From a checkpoint of a small transformer trained on Wikipedia.
Size: 24 layers, width 128, 2 heads of 64 (1 for keys and values), MLP 320 SwiGLU, vocabulary 8192, 6.23M parameters.
Architecture: RMSNorm before each block, no biases in attention or MLP, untied embeddings, capped logits.
Training: a variant of Adam for these matrices, 108M tokens.
Each number is 50 + 12 x the weight over its row's rms, rounded and kept within 0 to 99. Layers, rows and columns count from 0. The size before them is the row's rms in percent of the matrix's.

# down: layer 5 MLP down (transposed), 320x128, rms 0.104, rows 61-78, columns 0-127
# gate: layer 5 MLP gate, 320x128, rms 0.122, rows 62-79, columns 0-127
# up: layer 5 MLP up, 320x128, rms 0.106, rows 62-79, columns 0-127
down61 102:42 56 29 57 59 48 40 56 61 46 50 30 50 69 53 37 62 46 40 55 62 68 49 55 49 46 66 52 37 55 80 55 60 47 62 60 46 23 63 56 50 54 41 54 59 31 37 53 42 64 54 47 71 63 41 58 37 52 45 46 34 37 51 51 58 40 51 37 48 60 41 25 35 53 71 52 44 48 42 55 86 51 45 55 31 39 37 24 41 57 64 57 54 51 29 53 47 47 51 45 49 77 47 65 36 33 78 58 58 69 40 58 53 48 47 25 55 61 43 41 36 71 71 61 57 39 52 54
gate62 113:34 43 44 49 54 42 34 71 58 25 56 40 54 34 35 50 55 54 54 53 36 51 62 33 50 50 63 48 52 41 73 70 35 63 53 49 51 57 43 50 50 51 49 37 53 51 50 33 42 56 36 47 52 61 68 49 53 66 70 52 71 62 58 62 52 53 70 33 64 61 64 65 57 33 41 66 60 44 51 42 49 59 48 60 71 48 69 40 48 47 56 55 93 42 53 63 51 46 55 60 80 54 40 20 28 59 61 60 64 53 57 49 53 48 45 50 33 47 48 50 48 31 56 48 86 62 44 52
up62 111:59 81 28 55 44 61 54 47 52 42 44 65 57 44 63 69 36 54 46 59 47 42 49 73 57 29 52 55 60 54 47 39 59 34 52 47 23 46 54 58 38 40 36 50 56 56 40 67 52 68 50 40 54 47 65 60 49 48 34 61 27 57 54 56 54 47 27 62 20 39 28 57 39 41 34 35 48 64 31 47 47 72 33 52 57 48 36 49 70 67 40 42 46 44 57 31 49 46 46 43 35 52 63 45 50 37 42 21 39 58 41 37 34 63 60 44 70 44 44 50 31 49 31 42 46 31 52 58
down62 113:59 33 69 45 56 50 37 51 58 59 65 38 58 66 36 53 49 39 57 55 70 61 61 59 50 64 56 36 49 59 62 48 54 73 56 52 39 50 53 49 58 60 52 44 63 44 68 45 60 59 56 62 45 68 61 67 20 45 62 44 62 34 61 52 59 55 46 51 57 48 49 39 41 42 70 47 27 28 58 37 77 50 39 44 40 47 68 48 49 36 53 14 44 60 72 50 47 62 57 45 43 56 43 51 52 46 21 59 55 51 32 17 55 50 71 43 39 23 62 61 49 44 53 49 45 70 63 44
gate63 076:49 79 48 34 63 53 51 59 53 35 63 49 54 47 62 55 61 35 44 48 43 62 59 44 53 44 60 59 49 40 54 56 33 14 52 58 52 51 53 44 59 42 53 32 11 52 40 43 86 37 73 61 51 55 38 72 72 57 46 32 53 56 35 49 64 55 43 51 42 41 41 50 53 34 64 59 50 69 69 56 42 36 45 55 58 42 44 43 64 58 59 50 41 51 63 46 68 39 39 35 50 69 66 50 58 48 54 36 31 71 67 54 33 46 55 51 65 44 42 48 70 62 41 68 48 37 45 53
up63 086:48 48 47 55 62 39 47 49 36 50 36 45 53 41 45 51 38 35 29 37 47 26 51 56 44 50 44 39 51 61 47 44 65 41 58 48 51 52 48 61 41 32 61 65 59 49 52 69 48 51 52 50 41 61 54 44 40 68 72 50 55 57 52 22 46 52 47 60 34 27 41 37 44 45 44 46 35 60 56 30 40 51 48 54 36 62 45 65 52 33 51 62 31 31 69 50 44 43 39 57 61 48 63 67 62 62 45 60 36 56 51 39 47 69 14 18 45 43 12 33 51 74 42 41 26 47 43 39
down63 085:54 47 48 57 43 59 60 16 43 53 46 58 60 41 57 76 43 61 51 22 54 56 45 50 69 43 53 49 51 30 66 44 61 58 54 39 59 48 36 54 47 41 54 66 29 69 58 55 54 27 33 54 55 57 57 60 45 69 38 36 49 67 47 43 43 39 63 36 34 73 76 42 40 70 32 64 51 56 55 32 62 51 44 35 45 46 50 30 52 35 48 56 35 53 50 53 70 51 48 50 55 65 57 55 50 71 46 40 31 51 52 48 44 69 32 21 62 48 62 50 56 44 61 49 57 50 49 16
gate64 092:38 46 64 19 40 26 54 65 49 50 29 66 66 47 55 60 68 42 51 61 50 65 67 43 45 39 38 50 75 56 45 46 50 46 51 65 53 66 55 58 50 32 57 56 44 29 44 52 46 59 40 59 33 51 56 57 49 57 44 44 40 50 79 44 49 70 45 49 45 44 42 50 56 48 53 42 50 56 31 52 43 35 64 45 66 61 73 41 68 46 39 39 33 33 71 16 67 51 50 51 43 47 52 53 55 48 48 45 26 37 42 73 49 66 48 90 48 55 51 43 64 42 53 55 30 42 40 57
up64 096:42 46 73 40 48 57 43 33 46 45 58 56 51 50 76 36 51 48 63 52 39 32 69 41 27 53 50 76 62 39 38 52 51 40 39 50 52 57 53 53 48 49 65 34 61 40 53 34 54 62 54 56 53 34 51 67 50 59 48 69 50 68 33 28 42 55 48 28 63 56 39 58 42 51 39 68 49 51 45 48 45 69 29 46 46 35 47 70 56 69 44 56 51 34 84 51 60 61 49 66 68 36 53 48 39 41 33 26 57 41 35 48 46 63 22 61 47 58 46 53 55 40 42 18 50 56 67 45
down64 097:46 50 68 58 50 38 48 54 37 73 54 53 76 62 46 51 30 69 67 47 44 38 42 61 29 55 47 47 41 99 44 66 59 39 51 52 43 43 49 66 53 38 68 63 56 50 62 44 57 39 36 31 54 43 32 53 51 57 51 79 70 53 48 46 42 57 46 55 55 45 40 38 31 38 55 50 80 40 68 51 47 50 41 40 67 45 53 52 51 51 57 83 52 52 45 47 40 59 41 45 37 44 36 64 53 47 54 57 61 61 45 51 50 56 47 61 44 58 38 50 79 62 39 44 44 54 68 60
gate65 101:43 50 45 56 47 43 33 42 42 47 57 45 63 53 54 63 60 42 20 40 39 33 41 43 63 58 58 61 54 64 51 60 75 38 55 67 39 56 41 47 72 33 72 36 28 78 37 59 31 49 53 33 55 80 37 23 31 67 38 39 53 60 39 70 61 47 39 50 50 49 60 55 34 54 37 48 44 48 58 59 37 43 60 63 43 32 27 40 79 57 48 49 65 56 52 33 46 50 48 54 57 52 57 38 58 38 43 64 60 44 36 55 57 33 60 42 47 49 48 61 57 63 43 52 35 40 33 57
up65 103:51 56 57 42 71 60 48 51 62 44 52 61 57 44 68 32 46 56 57 47 55 60 47 57 54 40 42 38 47 56 28 48 52 81 30 50 51 54 31 49 30 58 19 37 57 38 38 49 47 22 53 66 63 32 57 66 45 46 51 64 41 48 44 27 49 42 52 50 71 46 43 44 59 69 32 38 35 67 53 39 43 43 39 56 43 45 46 60 29 57 44 54 61 51 41 53 62 50 60 46 79 40 46 60 48 53 54 41 40 49 57 47 32 58 46 43 69 67 47 01 46 58 54 32 51 54 51 34
down65 104:45 58 48 53 32 56 46 54 46 40 64 40 47 23 49 59 35 77 53 51 20 43 42 46 46 60 47 44 36 57 56 39 51 67 28 37 51 76 58 39 34 67 35 37 68 34 36 49 64 40 31 48 47 49 70 32 53 50 56 67 40 31 47 41 50 70 59 30 54 57 58 55 66 46 32 57 42 61 39 57 33 55 48 49 56 69 46 54 40 69 45 43 51 72 52 47 81 52 68 32 55 67 58 51 66 48 58 39 67 62 58 48 48 33 46 26 51 42 53 43 43 51 68 43 39 46 43 52
gate66 081:46 48 52 64 61 57 31 51 49 40 58 67 37 31 70 47 47 44 56 57 39 41 52 45 48 29 59 53 60 59 46 36 64 39 76 55 39 63 72 54 57 68 62 56 44 52 22 44 68 47 53 56 73 40 27 51 38 61 57 50 39 76 46 38 40 32 24 58 46 38 49 55 44 53 33 47 48 44 61 43 41 71 45 49 44 50 55 24 46 38 57 53 46 47 62 48 56 55 39 55 77 52 61 50 55 47 61 43 47 57 19 36 57 83 51 53 38 68 41 49 56 52 37 36 43 38 57 77
up66 093:59 57 45 40 50 22 66 59 70 42 49 52 70 42 52 64 37 43 52 56 53 53 61 58 44 48 41 71 78 45 59 41 68 25 50 58 54 31 49 53 75 35 46 32 43 40 56 50 55 47 43 49 55 60 63 56 57 52 49 57 70 53 43 35 77 56 57 36 38 63 50 48 76 42 50 35 46 58 35 42 54 57 32 41 70 52 48 46 57 55 43 38 53 34 63 67 63 65 62 54 46 59 70 46 51 53 51 61 50 63 43 24 48 41 47 55 68 12 29 41 57 64 53 36 60 43 56 32
down66 088:36 61 43 56 43 43 44 58 36 56 63 59 42 30 45 52 34 52 52 38 50 66 39 59 56 51 60 50 55 54 42 38 55 75 39 39 59 31 45 39 34 50 23 42 41 72 62 47 69 56 41 55 52 41 50 38 46 43 50 52 52 67 18 37 39 54 40 13 56 37 57 33 32 36 50 23 53 47 39 54 36 71 54 49 46 51 52 64 53 46 26 47 46 51 49 63 50 54 31 27 62 67 43 56 48 40 59 58 62 60 61 41 39 50 51 60 54 52 67 67 76 61 41 21 42 56 55 52
gate67 082:38 40 29 58 26 41 69 57 41 66 40 42 41 54 36 68 53 79 53 54 59 52 35 32 41 45 52 28 52 64 44 45 50 43 43 71 39 66 29 60 60 25 35 52 56 47 76 52 46 42 59 49 52 45 43 40 59 45 41 86 45 37 36 49 51 66 54 39 62 60 61 42 54 58 62 47 57 41 52 55 56 40 35 38 63 44 62 54 30 41 73 30 66 63 58 55 52 28 43 31 67 63 54 51 60 38 48 45 54 62 62 49 64 42 56 55 38 40 50 32 32 37 58 55 40 64 54 47
up67 094:51 60 45 42 79 30 37 30 55 46 60 46 48 41 62 22 32 36 38 57 43 41 38 44 48 76 38 53 37 36 23 62 53 49 52 46 49 57 69 45 17 40 66 56 45 45 28 57 69 54 50 57 50 50 51 37 54 61 48 42 58 59 46 41 60 44 62 59 40 47 72 45 43 40 40 42 59 53 39 39 49 46 54 73 30 45 32 51 42 39 70 64 51 47 56 58 62 42 48 31 56 48 62 52 45 56 43 44 25 47 53 22 32 73 49 43 56 57 40 44 53 69 37 46 58 48 29 44
down67 092:32 46 46 41 50 52 46 55 48 87 42 64 48 80 36 47 31 53 51 70 80 68 59 48 51 33 40 30 52 62 49 50 54 50 50 62 39 42 54 40 60 63 65 54 48 51 55 49 39 64 80 42 60 53 49 45 48 43 57 69 48 28 47 46 43 59 41 42 51 67 61 50 60 42 36 42 33 42 40 49 47 49 44 49 20 52 65 37 50 63 50 64 58 44 38 67 57 50 46 55 50 54 33 50 31 44 38 70 52 62 63 50 50 45 53 38 54 51 64 53 37 96 51 35 48 53 67 41
gate68 088:38 35 67 23 57 51 48 76 67 48 45 55 49 54 45 71 62 69 56 37 45 65 60 70 38 46 53 52 50 54 82 28 41 47 51 44 44 60 77 47 50 65 53 61 40 55 43 43 59 75 46 67 49 39 47 51 49 49 45 40 49 53 52 43 58 60 72 61 43 54 42 77 70 30 57 59 46 75 47 64 48 27 41 56 61 56 45 69 55 43 45 41 61 67 58 39 51 46 46 23 57 55 58 74 52 55 48 46 34 58 65 54 42 52 74 41 51 50 45 70 64 58 62 54 54 65 53 36
up68 092:52 75 47 36 63 59 57 29 56 39 58 47 54 32 43 23 39 36 47 68 51 55 46 54 48 54 65 26 40 39 44 70 58 78 44 61 39 45 23 43 21 64 38 51 65 53 31 71 43 51 51 63 52 64 52 39 61 31 45 56 45 43 57 41 50 45 62 27 49 64 49 51 34 52 49 46 58 59 41 49 45 34 42 48 43 61 73 23 60 57 43 42 56 45 63 50 42 63 68 61 51 31 54 56 39 51 44 53 67 33 48 52 48 25 37 46 71 54 59 42 45 48 66 57 64 66 42 42
down68 092:42 40 43 54 61 67 46 55 45 55 67 45 51 37 51 47 39 51 30 48 37 43 57 78 57 35 71 23 35 47 41 62 56 52 41 54 46 38 77 62 54 57 52 61 56 38 39 48 62 42 72 54 47 30 66 60 75 41 50 57 30 47 57 57 38 66 64 66 51 38 56 54 76 65 53 27 34 51 46 53 57 46 53 55 69 38 53 68 19 40 45 49 35 55 65 67 50 36 49 40 35 34 45 65 55 46 40 66 39 67 63 50 55 44 54 37 62 31 49 48 58 48 43 46 61 35 25 45
gate69 086:55 66 66 41 51 37 72 56 39 52 52 56 53 48 49 50 61 66 43 51 43 37 55 51 65 57 32 33 54 59 53 48 27 59 38 19 38 40 40 43 25 44 63 50 26 36 48 60 57 64 51 65 27 47 53 63 58 55 54 52 63 60 54 30 57 48 48 38 54 38 41 53 62 43 48 71 42 51 54 44 38 50 29 55 55 62 46 42 48 41 29 57 16 51 53 43 83 57 48 37 51 46 56 44 60 68 50 69 27 62 24 56 30 48 61 56 60 49 62 47 75 59 47 66 51 62 57 56
up69 088:26 46 66 54 65 51 79 52 49 42 70 68 51 45 40 37 58 54 44 47 37 41 67 44 48 43 34 58 66 45 60 37 37 62 63 33 53 36 44 41 42 37 66 71 42 31 28 47 58 63 56 75 56 57 35 77 71 64 54 31 51 46 53 34 49 33 40 42 47 51 48 55 32 57 57 56 54 51 15 50 52 60 49 63 33 40 50 38 39 57 50 59 32 42 45 50 69 51 56 29 49 36 57 41 36 48 52 69 28 64 43 49 57 46 53 41 33 52 29 46 67 43 43 49 38 49 40 50
down69 090:56 44 54 37 49 46 37 55 28 47 43 55 53 71 56 47 60 43 39 48 80 32 40 39 39 45 63 44 42 53 60 62 57 66 55 51 66 53 33 64 22 60 54 71 45 65 36 47 46 53 42 42 48 53 75 86 75 66 66 34 69 66 68 50 50 57 40 53 60 56 49 46 61 57 47 39 48 38 58 43 65 30 66 65 40 53 56 58 52 39 52 24 43 58 43 37 46 49 42 54 39 44 38 65 41 37 41 64 51 64 55 49 31 58 48 37 69 32 49 70 73 45 62 58 45 54 52 43
gate70 087:40 52 56 50 31 66 74 65 66 52 60 29 60 49 61 61 57 56 63 38 53 44 51 42 52 33 63 51 61 54 80 27 42 45 54 49 20 51 62 56 62 27 79 45 46 42 52 57 51 69 49 45 70 64 58 39 47 39 29 61 33 45 32 58 36 47 56 34 51 77 33 50 52 58 54 51 51 55 66 60 62 63 46 64 63 35 49 56 52 51 25 47 45 63 58 50 43 52 49 37 42 53 58 47 50 30 32 35 59 29 37 30 36 45 39 42 45 47 38 62 55 28 63 35 53 51 53 51
up70 094:56 45 62 45 67 44 65 62 51 44 46 62 30 66 52 38 45 61 53 23 53 52 52 36 70 41 61 42 58 46 53 45 53 47 59 56 69 79 46 53 42 38 46 62 29 43 69 40 42 51 33 52 65 35 32 81 48 45 53 42 33 52 50 51 47 52 24 37 77 42 35 55 49 62 54 53 41 33 47 39 47 51 54 28 62 49 56 50 67 35 63 55 42 75 46 34 42 37 55 42 54 31 41 51 63 53 53 44 16 47 34 46 45 63 61 49 39 73 40 34 48 40 66 40 63 39 43 53
down70 092:39 55 48 75 41 53 54 48 32 53 67 63 40 71 45 59 47 80 76 40 57 52 53 58 41 41 44 48 59 47 60 43 48 55 51 56 38 52 50 43 46 48 52 59 73 44 60 44 78 46 48 63 39 42 59 37 57 42 68 40 44 48 40 44 49 39 54 36 36 61 30 45 27 53 43 27 44 33 49 36 53 37 74 64 50 56 65 57 45 37 38 33 39 38 55 34 23 45 58 45 40 81 69 62 50 54 51 61 80 57 48 56 56 61 62 43 49 74 41 44 50 64 45 45 41 64 41 66
gate71 111:40 59 59 51 43 59 45 64 57 48 53 47 53 42 46 75 41 63 43 31 31 61 55 59 73 42 69 52 45 52 51 55 55 51 52 41 18 60 54 49 51 37 45 39 50 75 61 70 48 60 20 42 56 67 48 44 48 47 38 59 50 76 47 49 41 41 44 33 76 63 40 59 29 58 54 43 31 55 84 51 41 31 54 49 67 47 49 36 56 62 46 45 50 46 49 36 45 39 29 65 66 44 53 38 62 32 50 45 33 38 57 61 54 45 46 32 51 59 77 68 46 44 40 49 68 60 49 66
up71 110:36 50 46 36 49 50 58 54 55 68 44 59 47 48 40 77 45 55 63 25 53 55 71 58 38 33 49 35 62 28 42 26 55 65 62 48 51 60 51 48 66 36 41 22 53 62 64 41 67 53 48 63 42 49 57 32 56 58 48 65 39 45 52 49 41 66 55 30 77 54 60 51 64 63 60 37 49 50 32 68 53 44 52 44 74 35 73 53 52 56 52 44 26 42 20 39 48 45 37 56 44 35 46 34 71 35 52 44 50 47 36 45 35 72 68 55 45 66 60 58 42 58 52 58 52 34 52 58
down71 114:34 56 52 38 63 36 43 66 38 72 54 54 35 32 42 78 57 49 32 68 65 37 54 48 45 70 48 31 48 23 79 26 61 52 35 61 68 63 65 60 40 63 66 27 44 34 34 54 61 56 39 48 66 46 64 57 70 56 56 54 42 45 51 40 50 51 44 49 57 56 36 46 55 61 39 40 57 55 51 42 79 43 64 40 44 63 44 48 50 61 31 44 50 45 44 33 31 27 61 55 45 40 46 64 36 53 45 36 43 41 45 44 36 61 41 61 60 58 33 57 57 47 56 51 51 33 63 59
gate72 097:60 51 65 40 43 64 48 58 45 47 54 48 22 62 67 53 47 40 50 37 53 66 46 43 28 30 70 31 46 52 45 44 49 53 55 64 54 77 60 42 56 50 67 56 45 66 49 62 49 51 30 41 46 35 35 58 45 49 60 25 38 56 45 29 63 48 33 45 54 69 36 41 49 38 64 55 35 45 51 34 50 67 65 63 34 47 58 53 37 36 43 42 57 29 53 43 67 27 59 41 38 33 32 52 68 46 54 53 26 40 32 61 45 46 47 47 64 66 61 76 68 49 50 61 52 48 28 67
up72 095:53 61 56 44 49 52 62 53 53 63 42 73 25 70 80 31 51 62 66 49 56 68 42 39 47 36 57 44 46 55 34 41 46 65 59 57 69 66 43 42 50 69 62 55 27 43 38 54 37 64 51 33 50 41 32 56 50 56 59 49 38 44 40 36 59 51 43 38 54 62 47 33 61 43 50 52 61 50 30 43 52 68 59 54 25 68 76 47 52 27 38 56 55 35 51 51 63 51 55 33 27 27 37 51 55 40 58 48 45 38 27 46 55 50 54 41 75 56 58 79 50 42 41 49 61 32 53 50
down72 096:59 57 33 59 63 36 49 54 51 63 43 64 45 50 54 48 47 80 64 51 52 51 40 32 58 55 67 31 33 74 53 50 58 47 43 55 67 45 35 43 46 55 60 42 34 53 36 50 55 54 39 38 30 50 30 57 76 50 62 66 66 33 69 53 44 62 56 69 36 41 51 37 63 43 56 24 72 75 37 61 50 64 57 41 51 37 63 31 60 48 45 66 34 58 36 44 53 48 43 44 34 43 41 55 47 33 62 52 72 45 44 75 50 63 60 48 41 72 56 45 48 50 61 47 71 35 63 60
gate73 094:47 41 45 54 55 75 47 46 68 43 72 60 46 57 46 79 62 65 67 57 41 56 75 42 23 44 58 47 36 48 36 43 44 36 52 47 47 64 47 49 73 28 59 39 62 50 52 69 43 69 50 62 57 55 35 52 53 58 40 37 46 45 57 60 42 60 52 38 56 49 48 58 73 61 54 59 46 48 33 38 46 46 49 55 51 29 51 51 61 47 45 17 49 53 55 31 54 49 67 49 53 69 31 76 44 36 67 62 66 39 59 65 62 50 69 49 38 52 65 67 38 32 60 24 64 40 57 44
up73 102:69 36 67 29 47 56 36 44 51 37 60 47 67 48 40 35 58 32 38 61 46 60 62 48 46 51 44 56 41 41 49 39 49 58 58 52 50 64 58 44 49 38 57 59 31 70 50 38 83 57 64 60 33 59 57 43 38 69 50 54 41 61 29 51 32 32 39 59 30 21 66 35 56 41 47 54 52 50 43 42 39 52 72 50 61 32 41 53 39 65 52 59 48 43 66 29 83 46 55 51 51 63 57 45 43 74 41 52 40 56 43 55 57 46 59 60 50 47 52 58 70 71 50 47 43 38 29 21
down73 095:45 44 45 55 54 34 54 62 60 61 53 45 40 54 55 62 52 62 62 52 55 60 40 52 36 57 57 33 69 40 51 39 60 73 60 31 27 74 51 44 30 63 36 46 56 70 62 56 65 41 53 75 49 46 45 70 45 24 44 62 37 46 26 55 51 44 43 56 44 49 48 35 64 54 60 29 58 60 26 36 53 48 48 33 56 45 35 59 44 50 46 56 66 61 23 71 72 51 61 42 45 55 45 39 57 52 47 27 41 71 57 50 64 49 34 62 45 43 70 56 52 76 37 61 51 38 50 34
gate74 107:66 29 72 55 49 30 49 49 47 44 52 21 42 48 31 53 32 46 44 47 52 59 48 54 43 53 49 50 53 51 58 44 65 45 59 32 39 59 46 47 59 53 51 44 55 47 49 60 48 48 39 59 41 69 59 37 52 74 59 44 66 56 27 55 58 50 53 37 31 52 69 46 26 68 54 51 33 20 43 22 51 55 54 48 52 45 56 58 41 44 37 41 54 44 60 41 22 35 47 62 63 81 63 70 51 35 33 52 47 55 49 36 56 50 45 52 65 44 65 47 60 48 68 49 23 81 31 53
up74 114:62 39 51 65 46 20 43 37 43 65 52 43 48 65 51 44 40 65 52 56 66 56 40 48 50 54 52 60 38 45 42 39 71 50 49 48 39 49 32 55 58 56 40 29 48 46 37 51 59 51 50 40 48 70 56 42 58 69 51 54 66 32 29 55 48 40 61 30 34 41 60 38 40 89 56 49 56 43 33 40 53 56 56 43 36 56 66 40 58 34 38 55 44 35 55 38 27 49 51 59 57 77 66 75 59 43 46 42 67 59 44 25 59 57 44 47 65 45 57 39 61 72 64 34 25 66 44 44
down74 111:45 78 36 61 52 38 53 45 68 56 52 60 64 47 62 33 53 67 52 56 87 33 56 54 46 53 54 60 28 52 56 52 58 45 48 35 56 56 42 40 43 46 57 60 49 58 35 37 46 50 77 33 57 33 56 53 94 52 42 63 46 35 71 55 66 48 40 53 58 37 41 44 54 53 60 41 60 54 52 67 65 49 57 55 49 54 68 41 56 47 38 79 51 47 39 44 64 60 55 49 43 42 48 41 33 62 53 50 73 55 36 54 36 34 48 28 35 65 40 43 58 72 50 46 44 27 60 45
gate75 092:53 42 35 37 55 49 48 60 50 46 78 46 45 78 19 56 55 51 47 31 40 59 32 51 54 60 52 48 67 56 56 51 37 52 68 44 56 55 37 39 46 34 58 39 47 55 55 58 52 48 55 83 56 49 43 61 46 46 50 66 61 44 49 74 59 57 59 53 70 58 78 50 50 65 43 65 40 64 43 52 42 48 47 69 50 36 40 77 45 65 38 47 58 71 60 75 40 45 61 41 73 56 33 68 50 36 65 67 37 50 52 60 78 27 60 68 55 58 55 55 57 42 53 51 63 57 47 49
up75 090:60 35 63 46 75 54 29 62 46 58 40 43 39 60 29 78 44 49 42 39 41 67 42 51 56 52 39 35 43 57 42 72 61 70 54 58 52 61 34 51 58 41 39 36 51 43 79 53 46 58 42 39 42 55 47 46 48 65 46 54 64 60 20 68 47 60 76 55 64 60 63 62 79 50 43 56 59 34 37 62 38 30 35 42 62 62 62 43 56 55 48 56 55 64 46 65 23 45 38 61 64 60 34 67 64 51 38 61 59 48 50 59 62 36 46 49 56 54 57 53 37 39 61 53 62 44 52 33
down75 091:30 55 32 52 11 58 37 36 66 40 51 49 50 32 66 43 41 55 31 52 51 44 43 62 49 62 56 43 46 43 53 45 47 38 27 56 63 83 47 44 70 47 41 37 47 65 47 30 44 54 39 60 54 33 51 51 53 74 56 57 61 68 70 58 36 49 64 56 65 63 70 48 47 39 66 56 69 47 54 45 66 57 52 54 36 47 59 51 35 77 61 46 47 46 55 33 44 45 31 58 53 42 52 53 36 37 58 67 46 34 46 45 45 38 53 44 54 43 39 55 64 26 41 64 78 56 61 43
gate76 095:59 48 56 45 56 53 45 63 31 51 39 30 34 49 55 59 46 61 37 42 48 43 57 44 33 32 27 38 45 54 42 35 43 55 62 41 80 71 30 51 46 37 65 59 69 42 48 55 63 55 42 77 50 54 60 44 22 54 38 55 37 59 61 49 25 41 34 57 47 81 66 54 42 55 45 48 58 46 28 36 48 71 57 30 38 44 38 55 57 49 60 48 47 49 59 39 53 45 40 55 41 48 62 21 70 55 40 46 40 34 50 58 62 40 48 31 52 52 45 55 42 48 56 42 76 46 67 70
up76 099:46 74 54 45 73 68 29 33 52 50 38 71 53 56 68 55 47 34 45 38 42 61 49 56 51 41 54 30 75 51 42 31 53 41 51 62 57 25 47 55 42 38 34 52 37 62 45 65 54 46 58 50 39 40 48 24 52 63 40 47 41 70 43 29 37 28 52 50 38 60 37 62 66 65 26 54 59 55 57 55 50 36 51 43 37 56 47 66 64 44 41 59 37 38 46 37 49 70 37 58 45 51 51 57 55 55 67 51 55 48 75 49 48 73 39 51 74 44 68 57 41 58 23 38 60 50 60 64
down76 101:33 48 31 48 69 43 36 52 68 39 58 33 55 39 53 50 51 32 56 60 24 46 65 48 76 60 36 38 31 42 47 46 38 43 68 39 71 45 49 35 52 50 72 51 54 52 48 49 48 54 47 54 46 56 48 56 12 57 68 70 50 45 58 71 59 42 47 62 54 43 65 68 68 41 42 68 60 58 62 56 37 33 39 43 54 47 48 65 59 54 43 63 61 36 56 44 47 76 49 49 57 40 60 65 32 28 43 53 51 49 67 72 50 79 55 51 38 55 58 52 53 74 46 49 52 51 69 45
gate77 089:55 60 61 71 55 68 43 40 54 35 51 55 46 55 41 53 48 27 34 32 25 61 44 64 39 49 46 29 56 61 47 46 45 31 54 59 42 38 40 33 60 53 50 63 44 70 50 65 42 62 46 63 63 60 44 62 47 41 49 57 45 67 38 49 30 32 25 47 25 54 46 55 45 41 62 71 41 61 61 37 27 42 54 61 38 19 11 36 57 64 28 52 41 44 54 59 39 47 56 62 45 58 52 38 49 42 60 37 58 51 64 70 52 42 40 64 51 58 41 59 48 50 52 75 51 49 52 58
up77 092:53 69 31 26 50 56 41 63 63 49 42 48 46 48 57 58 46 51 79 60 56 60 68 46 46 58 37 54 45 57 55 31 45 55 64 37 55 54 42 59 50 37 47 53 56 30 15 71 62 34 59 35 51 54 58 86 46 54 68 42 57 54 72 41 67 53 52 44 34 43 48 67 68 49 60 67 40 58 55 62 51 46 58 60 60 60 56 51 69 51 58 52 47 40 61 45 45 31 43 38 59 31 55 57 25 47 46 39 46 53 37 47 64 56 55 37 33 53 41 19 50 37 50 23 71 46 45 52
down77 098:57 56 27 34 51 45 31 67 55 57 43 19 66 51 52 63 39 57 53 56 46 57 63 39 28 45 48 40 37 49 64 60 53 44 63 45 46 50 71 63 42 41 40 50 53 32 55 53 55 35 57 59 44 34 40 54 20 38 48 51 51 55 52 41 44 44 55 50 27 54 46 43 70 53 36 56 51 62 37 73 15 37 54 53 62 52 55 55 62 46 45 54 46 55 24 62 33 49 39 55 38 35 61 66 60 49 64 27 30 45 33 25 43 53 64 42 29 50 58 70 41 64 55 53 56 37 40 60
gate78 083:51 63 60 35 43 61 37 48 35 55 40 64 58 55 46 46 44 37 57 35 53 59 61 43 43 42 47 55 48 54 38 70 54 59 48 43 56 27 39 43 62 52 43 65 56 50 34 74 39 35 42 38 34 63 39 43 64 43 68 28 26 55 43 50 74 64 17 40 53 52 36 21 51 42 49 56 35 58 53 37 39 36 59 56 36 49 48 56 36 46 58 45 46 38 60 48 53 42 40 31 33 28 42 63 54 35 52 59 46 48 32 39 56 61 65 72 55 54 35 73 39 62 32 38 26 36 41 59
up78 085:49 47 35 53 39 55 67 65 42 60 63 62 54 75 59 50 58 26 73 47 55 51 50 58 62 29 69 52 49 39 62 34 56 65 57 57 41 48 62 34 61 55 55 55 49 75 57 48 45 56 58 55 69 51 26 56 54 46 44 47 57 41 59 46 50 29 70 49 45 59 25 47 45 28 41 31 40 47 66 50 53 66 58 52 48 56 51 49 48 53 91 41 61 72 62 59 64 51 53 24 48 45 64 40 64 71 57 28 72 48 56 41 54 64 39 45 45 39 57 49 49 58 56 42 34 56 68 65
down78 087:51 48 61 51 38 52 59 43 66 55 58 66 38 53 36 53 70 62 37 38 82 56 54 34 66 49 71 32 40 52 56 56 49 42 42 41 52 50 37 47 52 66 55 47 26 78 67 60 40 37 44 49 51 51 62 54 54 78 63 70 65 61 51 48 46 51 60 54 38 52 49 46 48 41 60 36 55 40 73 59 68 45 64 46 37 56 53 54 54 56 75 51 48 56 35 41 33 70 38 61 49 63 55 37 38 44 30 54 55 50 63 68 20 59 28 43 56 34 46 41 44 23 55 41 48 56 54 26
gate79 081:52 36 59 46 48 32 56 47 34 53 54 55 63 41 50 37 63 44 64 46 39 58 34 68 50 52 55 52 41 56 53 45 61 92 44 39 34 32 44 39 62 49 72 50 55 28 44 32 48 30 60 61 39 42 63 53 38 68 48 33 39 50 54 54 70 54 38 65 60 40 52 57 39 58 30 49 53 50 60 48 49 38 60 40 51 50 68 57 31 62 60 54 56 46 24 46 64 79 44 59 43 44 53 36 59 50 44 51 24 45 57 63 52 46 45 73 48 28 48 28 59 52 63 42 32 56 51 21
up79 081:42 45 60 44 49 52 27 44 56 49 47 50 44 24 21 35 58 56 43 40 48 63 60 48 44 56 45 66 59 41 84 49 53 43 58 45 65 51 58 48 56 46 33 53 61 31 53 43 28 47 66 38 44 28 54 46 47 49 47 73 59 66 37 52 40 75 37 56 61 38 63 56 41 52 64 47 54 63 66 45 56 79 44 58 66 55 55 39 51 45 52 47 62 43 49 26 31 45 33 52 51 50 46 71 47 38 30 37 49 61 52 56 68 56 80 44 68 65 47 68 32 66 59 30 56 41 48 57